python train.py --vocab_size=1024 --rope_base=10000.0 --bias="none" --extras=["paired heads", "gated attention"] --init_std_o=0.0106 --beta1=0.9 --lr_head=0.00858
Each number is 128 + 24 x the weight over its row's rms, rounded and kept within 0 to 255. Layers, rows and columns count from 0. Numbers have three digits each. The size before them is the row's rms in percent of the matrix's.

# layer 8 MLP up, 256x96, rms 0.123, rows 145-212, columns 0-95
097:099134144110094119128160160121070100113155131143135148139120117075136130082113113085165141110149089140125124149156120125115114125156068124108139107160160106086139115114163115132080140100109166149179129156138141134104136158128156112120136132111118135151114140121088178157128135093126132108
108:136157127099062116087151167102083141105158138131128132164160129128133134136134142116183118127130132115110094158166141134154117105118153115163106118125130060141116137122128136164154130123080139121178170112140135143123121114149144132152131135073104118153150117157105144115102153163148119106
098:126134151132125106127143110123127115142156128124144106126110155137102192131116122129146109152121147092119104147188158130159095109137149119123151079142121141148110133150155083102170147133108122078152146142174081137125120131120130095129151159085083120142145124104172172098104130168133112150
104:123143181129167126096125097132151113100148135173131160134127143121129126143104106140139088130168140091113076155114082137111133117129129086112113094155100096111106104096142090105088125142112156164126154136134084146096173120145117125157139188147122123182112136116106119136126130124113137118
103:143095131163117122152122163111145112085138137132155165139170122133111117134104137114153076120130143123082132117187122158100147106121129139160148110145120094136133137099167114114129095152143138123104144129090140099141152134184136132180176142093120082119135141139135122106166171101140104105
099:151114101140151173162109118076152103133108142112106107119111163121144119118117113118083113113129177166105149118130143119113131107138143165124142108147066081122161134145129144122145125115114126133125152134144069143093171151072104101126104152083111127117143135158117141121080126124121169129
108:162160139150104150176146176167104126085159141139149150126151151176136141093121161135171100162158157141132130116140127162142114127108137128125140125122092147138125158109163092170100156161110146141114143106162146126108143185121137146154141116099146114165156117142106127154120172123140149133
112:138172141134093119110131155134145135111137141153122123186149101112119120117123097124146100179127111151132119158128140114124126099188152144174125108121126146171152165125140134108136119100098100153140126097130139170117121142127178088097135149131113138135155105168157106119093206119125106132
102:097162146109149112128164137130115066109173128155164135133121116170110158110136143124133139159131132111146138143096122157122130131141120162110134116188147121118109120144159109089103098127167150159166138129167113106127135154137122094086138161156130100161171130090155134112125184110098124136
111:130126139100114108105148168118139120098129102107106126108117129129079123113100102103138118125159146113124100135153127086133197150171131127155178127192112109178136188120154149129123111119146148145124118166129141139119128174113157147164159119120144115147170113149118134128162127119172135123
110:110117179148086122127153127145156099149141179104110114122106135134102143147080119075137087148147122124113115143120124107169107074153138070127160075128098120122149152159164080133158117138120138150139160124112108140133142109092155132157120153154139129129100132132125109141109138114088111112
105:137139133134141137142183173075088122130141113113142096108125125158122123110112136129139147166073139134094122142161115134128131092162104151143153097144097149149135109107103156125110145107117163157129149148131094144123109176104123072119125117128114102156126126152147100081107165105150182145
089:103134163145146179127125124119162133092089120107150115139158174136098126106118103118135082122123125104090105144149089116152094153134143139176144120122107123157140132140097135140152117133160134123169133124163084094123123148166116126083118113157076131142132110119150189140133120088108151097
088:183152118128129125149114115133119115107137150142128149145132155138094165117108154156071125140113137128135110156128106114122110108122133139145104096143159071135129135165184146141096124132097136142142109108119060098138150105137155073164103149131117137109113130144129073122154176091126102120
098:143157125118094098187115112121068092110182153119107141120114120108106117103115106089107091090143146160116097153137109134156168118127125131121118147178146120124127128151148101125114120132090128147153163147140149160100123134115135160147154168135138157111185136153139124133107114089128162151
102:145126118133114139148177155153077112125115158173146109136173125149127171082127109140171155109130119102100123135097120145175130118135133132155154131150111149162166148094180133136110109104101094112153129118156140131123111188094146139085113093150097148129125117114128125132120165113147119160
115:132139148108110165133103116118100113102136150154109130123097145114150103145090118153097092159125204131120133164100106126132112132108103111103128137110096101158138121141158112131098105166142136164156142122156113123095160137134134107173159157103116133163121095109138169111145152087100169093
101:148103157132135115131160127154201080126151132103116148101113156123142129115117133133083134127129110128106101154099126101173165122117121094147133090129119122144142155082101130130132102134163148145088139157109164164078147171101147152136123131134123110128140087165085149148103136112143118158
100:151092137112132100145137144153094114105143161155102100143090138105079101126095090155124140151113121108104078119124123163156155093154151132147118130130110131161147128072102186119126117119122103124138135122117134175124169179134142087140111127129160096129121153125109099087102113149107114121
107:128165147084147097147160148130140119125112178155148112117118133168077161134097119092139114155100158128125127105120139134135107144114113132121108114152122076119148113125203116132138110141121117147128151137137147144111171127100121097201132184101132127136081114143124138134134119142128171105
098:089134136164129136089153117100136091154133151148143155105139111149123118121101174127175123154132132146147092163119096107106151126121148148157132136134142115145133130135110132131147117161142094157192139130171128156153097158160093148138149114115087105132131080125100097094098104138159084156
098:109143117125067095143135154098077135092133139130131149094084154159113112135091156110124109168159122133111118175173138154154139114130114112118140115144137111160144110125127112130154184135132161136120135162110117133149130172150112071139100133127145111180147118098073109124124117108118122125
106:147142157125141131132121132117124139113152159158155085161121131142117152122140111174111163124113155149115122135130158116147130066136084131177103121182118145175149124113128139106150150132090083114162133102103109117128091145138132127110133147153130115113149094148093093095125132144108154200
105:107135108160157135145137118129118088158119157123097067112148127129081122131139115074119117117128141159114098122173115145141139141142121113121138131193098112156161134176126099120145161134087133138145149112104095121157113155120129121126141168151137118146124119144127100162154171085082152159
092:121123141149149167146120126123127096105119143095173150153130141163156173124114104155158113158105170155155130154130132154116118077127134161149184112117119162159117188090141119173133094126136119093137188149139120150116111145121116144126116136126137105157111159134145113130145167131130167107
100:157117154127135162136131197103136128155128138173108113127109135175097148117142148127105161116119170163110128082174128175127157152120093143136124144198107121106159111139150134095127120137128116122108145175139133114112128123123119115112161115121095102146162072165099145118142120128135130117
102:138153120159096130125140170108109118103103151129133098138137120138141146086113117122158085129136198099088119150112146121161140112162115110171101143132085166128182115117114134107106167149120083128152165112124128153152122145108118109169151176132133153106117150156096164120138133134112123103
092:095099115111077139132156122149126124162152155107106100119154123164117191116123151080136109130131144130152163120167122150155142117126139107176124109146131119121117141136164171095101141108125144121137166153176124140140149173134127109125125163166135133169131139149132135161149161164096168098
096:128135166130129112118169080136154110112148131122146099122132095133104104129107138086124101155158159097159137152136145154155151112147173101119106140153135128144165144132084131142165139135159071131131139161104090136093096153147145120151167124143142151127114055161118136139131115099092114131
112:169099157156118130120130137117130118117135142167107150138117133183085170136179115122105135124132102184136124150144142136136118049174101142130153114182112144114186164115125137122118120139105115123162151141148122149121161131164133106138095130132089134138114154137138114110089123131132151104
106:139134118103147090118180156141123088163161168106159162092086098100116108153059132132117158147133143106105136094096128124145111123135150082147119120115112147153152162127125131129161147131132135115110141145123098123156113156095187117126140145117150108166157150139086106134124164117113133117
094:158110153130153163092156180113120127118164138153160102110154089151155146120113135144128131152117153107124107139158135118155117109150098154187111114125114105179140136129114164125100143134137152147154130127101124061104105138100111109120170159150119133110112158180150136139147144164092126143
095:145148126153113122134123150173124102089122126119132160167126132115098132123151101145211130165123152105069137180116139118110114098116112102157133086127122129149145141125161135141137096119106101138130119123112119169120102149155131127137145100097106119134123161199091089097128135127136105107
104:119152175093129092134133149135127104139125099149136164114104120170156106107083103101141101157180137130155149157147127088146122147133071109116096083105132084123146126109132146108127110133165103126158139158122138131101106133127142111157146126083145084128147103129076141101148124097155126112
102:137144150099119108121131125121087128124116118138097102148113118103134166148099072128110106126174150170098090138175144105198136077133127146155111133139105145103140119130091138135156122102140084172141164115107130160090165162111142108105115108145104111158104142112161128120124131111112134132
096:136143150118187120151127154119115089118138131119132118116118092091108088116073101154171124134143132123141112133175125132193146124119158100121122133144138106164142114091119147119103091129108098124171133132148123156115111120118185124154171180090139157128134121130122137132112152145168150154
086:160115113148080095144144161140118120119145157099089117099122092128095178132114088127128066146146153107131145124090141124148143133132170088147115109091096122168155127108156108147141104154120125145127125101093142124115127130098149145172147131125162134125109113100118090111158155129144123187
098:124155155127148061176155123121107079123123186108157087127107162117130159136127094126144135121160134156139110105108135125121158104151125129096138133167133078074136128146133094153118091109099105107162144128165099106131121131117131119167144112097131084141124104097124119133134140133125169127
103:129091144166108123141155157085119131164141130128110113107125122162124146125091106089134073145129190122107149194167124125125128100128111120101093131104131130101155115158152075105116132138137135103136188131124133149115108110141108149146105163145137126154144166123118149094112159108122139160
092:133138114130130135134137123117107144136123109142158144142111124188128158149125121136110102115067143105126113117185107099139091127132124132139154111164079109158160177139177127163131130094159142123101118153130104165155137102119157125191126132166099156164169139127115135112132171134131149112
105:129134130123141131161135155120165144104135151095122135143159107164124178096125148126121143136139132146103137152080083074119143142191139138127159101150127113157119136075136099162113129136135163187117169130146114123160149155160152123144139147100114127118156143157133115135131135090103083153
107:119126131162150125131178135112085141147139177150119161201139128133085175106157119144134119115118158113117132098133108135138153110153131093177150108196101143134157112130132130132137150094122134113149151123134142112079131171149145104147140166091115129158152144118119124096131149119134157128
098:135121124141107138113140133124136103153132146104077154139104125161071099136098124120122150153120207139113144116109137088165116140114176116105151092144083116116185123119104124151142111140108092120133152113147111151136113126101155152182145114145135119139148096141133124138085093154158101129
106:137120108139087113098121194098108096106143107150138157166142168154104177142089122131131123144122185130144150122144127132173127147134121105159188108113129129171125131133132156168148128173145138150103132132114129168107166142123119098149139154107137147135136121109128143096126136070144132148
095:121179160118135104115168110102147114164180139158141117176158112105086151100101128142118082123139112129107148131135103144132128126147066125152126154100138084136108135142143123093151142107108099137167122123174086139110131149137107147110125109111179129146129143146155103148099133129111174106
102:142112117128105094129159148126122126078142145166102156145105125115096121137150085128111102140137132160122116128154127115103147071141115125145154123099141163127140180122136143151090136096139131143140145123185122138122151201112175103117128139101093122161162161105110118144124131085126096092
097:159142131096088097104138178113150107129130164127124133153088108134089143134097107093151109102132130156152117134159113185112113148132135175119176122105132149157109150138110147136157100134132132166180154140139096165130117101115141119118116120113084106185111146161114115111132123140102137093
108:130141124136125082118160166093112112152107114138121135111127113137149106106076124140176160127126125135122082092191125076170165144109128092134177123111110116141148146111111155099119130154115107113143146155179116131088146105134136096103156167109133128101156108128119137097095148134127153132
090:163124137121127140134127144125159159117120111142143150115134110157141186128079145141163094159132119095124095130162139090094142109163113115149159139176111132164123122095160102145107093144128144141137141191143104159135110134136104100146159176129098153177106130128118138155172120126134152150
099:134095145108147126128151121105157059131103166167131125084079120153145149135102077126153096137162131123124113137136100125113125139169111127156062123109099110120161154155133082127121106123143125105152139118136153113130138121128137129174152151104113119111157139169112120105107138077089124123
091:092139163149117144147152138143106124086137158132139121164126127134092147093097143103139085150136157126149153128133133154095122105162118155094135106193137147146083128137145140134137120143106110126142130143197152097120103135136133132117149175166135115139131159158113135151151094099121172178
112:127186132186113154123131113118075116106150153095164153147131104146121174114091132111150106144081114118076126115157138127119110119164145142142185141143094133131152138114141091155124107101131147159123163147154127116122157186138127125137138140155112136160128120131146179125155108114128121107
102:085109150108111142096171152100125081118145160121152124126084115154158161114112125084115125123157140122164135142176111107161102130124150140145110157152130120144168117130128074111113122144161141138155146134095112095107123127158130090151125202089148087120122122146114152128109147139141107132
103:156113141143095142176133110132108133107128144135135119158107128103091157122138076118099134151120121131118160174110134137172160134137118146123117107116082111165152134147125073155103139152132152125131159165115137155147120168129166122177135107130093100138148129098095137087102153077116128085
102:156145161156105106089125125138112129165132163128121098162157144175089150092078123159101163129144162140114163130160117099136116109122113110154123110145124101135117156108191100187096108112102140151127151133153123088111121153105175142145134138114126123102124096102114122109116137120142134097
097:143134132071099132144149122154104138124144133141136123127127121180136127078175141099128096159143138125149116103102126137113111126156102156125123098158147099161169099135166115162183111111115124122137087111072084128134152142131132083124157118122102109123119105128117103119145150093101158178
094:129089121157130127139122140147128146126165095130103086124091108138122136117115134127159099155157128137145091149144122107115126131142118128174152136141109131139172149140170158109069120121137144140133131115156094106132131173132166095123123161107077159164132068129107084121140160110104135072
097:159151101133149134134141132084150073120119117166104126136138136140104119122082118129111080147137143150118137150115120137153096052165154119104131125144092117129141151123121195136131093117127091116106102131120112144116145167109137141161068139095137106117147137133102160149104130105150137165
109:134161115115086132121186152136129087090127120137090145117147115124143127131135148101124127113161155177129144091115112122106141116144131139153118109188091154116162147119144139154094093183106110122156109171118123101103118138118143111145148155086084124115142131187138129130118155096118101145
110:095152126153115145141126122147126133118128135149146097130128117136129130078108103127150118140112121077134135175114095134140171120185094100136135083168135128128121117117157092124117169150115116090147112132129073140135134152172147118140161085155114139172137119162128111102136168085102142169
102:113165124103113140126150154120151126134159154091150108131069137134140162137129087126126132141112155120101104106133134172115166141139141109158111131132084155128127123106125089106099077139130099109125121144168138179151128158174114111152136172135118082147163101137111165098140110105158111098
101:146107119106124079152145095148121134189158125139123135178155168118098174141105157129150143153118143125131092164174133130142140101122120122114096116168106114141135128103119132140143120141112118182135179117117098104158164178123128118151143123145129097136145148144102167137110185103132132115
102:145135149138120117142130155151156129146136175174144172134164145097108179115138109161095160112092128122103081147170132122141189153149121143154133087149093147177131147090126152150128100131124121155127127173132150103101143140113148115128161138137133116127168145144106121097162120099110135129
101:153120128135098142122150204143105128112134155148139123140145090146142119086123095120139115160167172156098130161147096078122099130081120146135139134108140139186115119125112121120127120123122115109134137179163169154099118133159142148112151136111084112153126108174095117144157161143138133129
113:140149136103134148127194147096126081095124147105122122124145183119137142109139122071123145104131146164111137124129111164166141093128150118130166141192090114126179164115111147107156120132111160100124112118154134137163127185125126110136127104131086112137153140153152122125137149119134160139
100:137147131151114143158157134116107122115120139126141111176129133116121124141140148144155128135097116131100152116132117152177123113120090159178186120148124153157133157140131142106151103112096117169090135147147133131141203144124139126119129151157095142167129152164121100093136197143169129153
098:106131130123137135138106105128083097139150191139116100124131101093108089143092094124154136128132137163120118159121099128118103111146108099178108129128149098152175128135133086099145148079117151179094120149136102132101174159159127124119114139125118147110146096151087153139119122086109147107
097:165181119106157082143112139113140133112185096117146151133144123166113128099124074129126087142156182093130153125183104077150106124122105138137085121128121072144133129095135127115130096148113115120110132138105148103108112109131129117137148164125116081120140108148128141112094127105095117136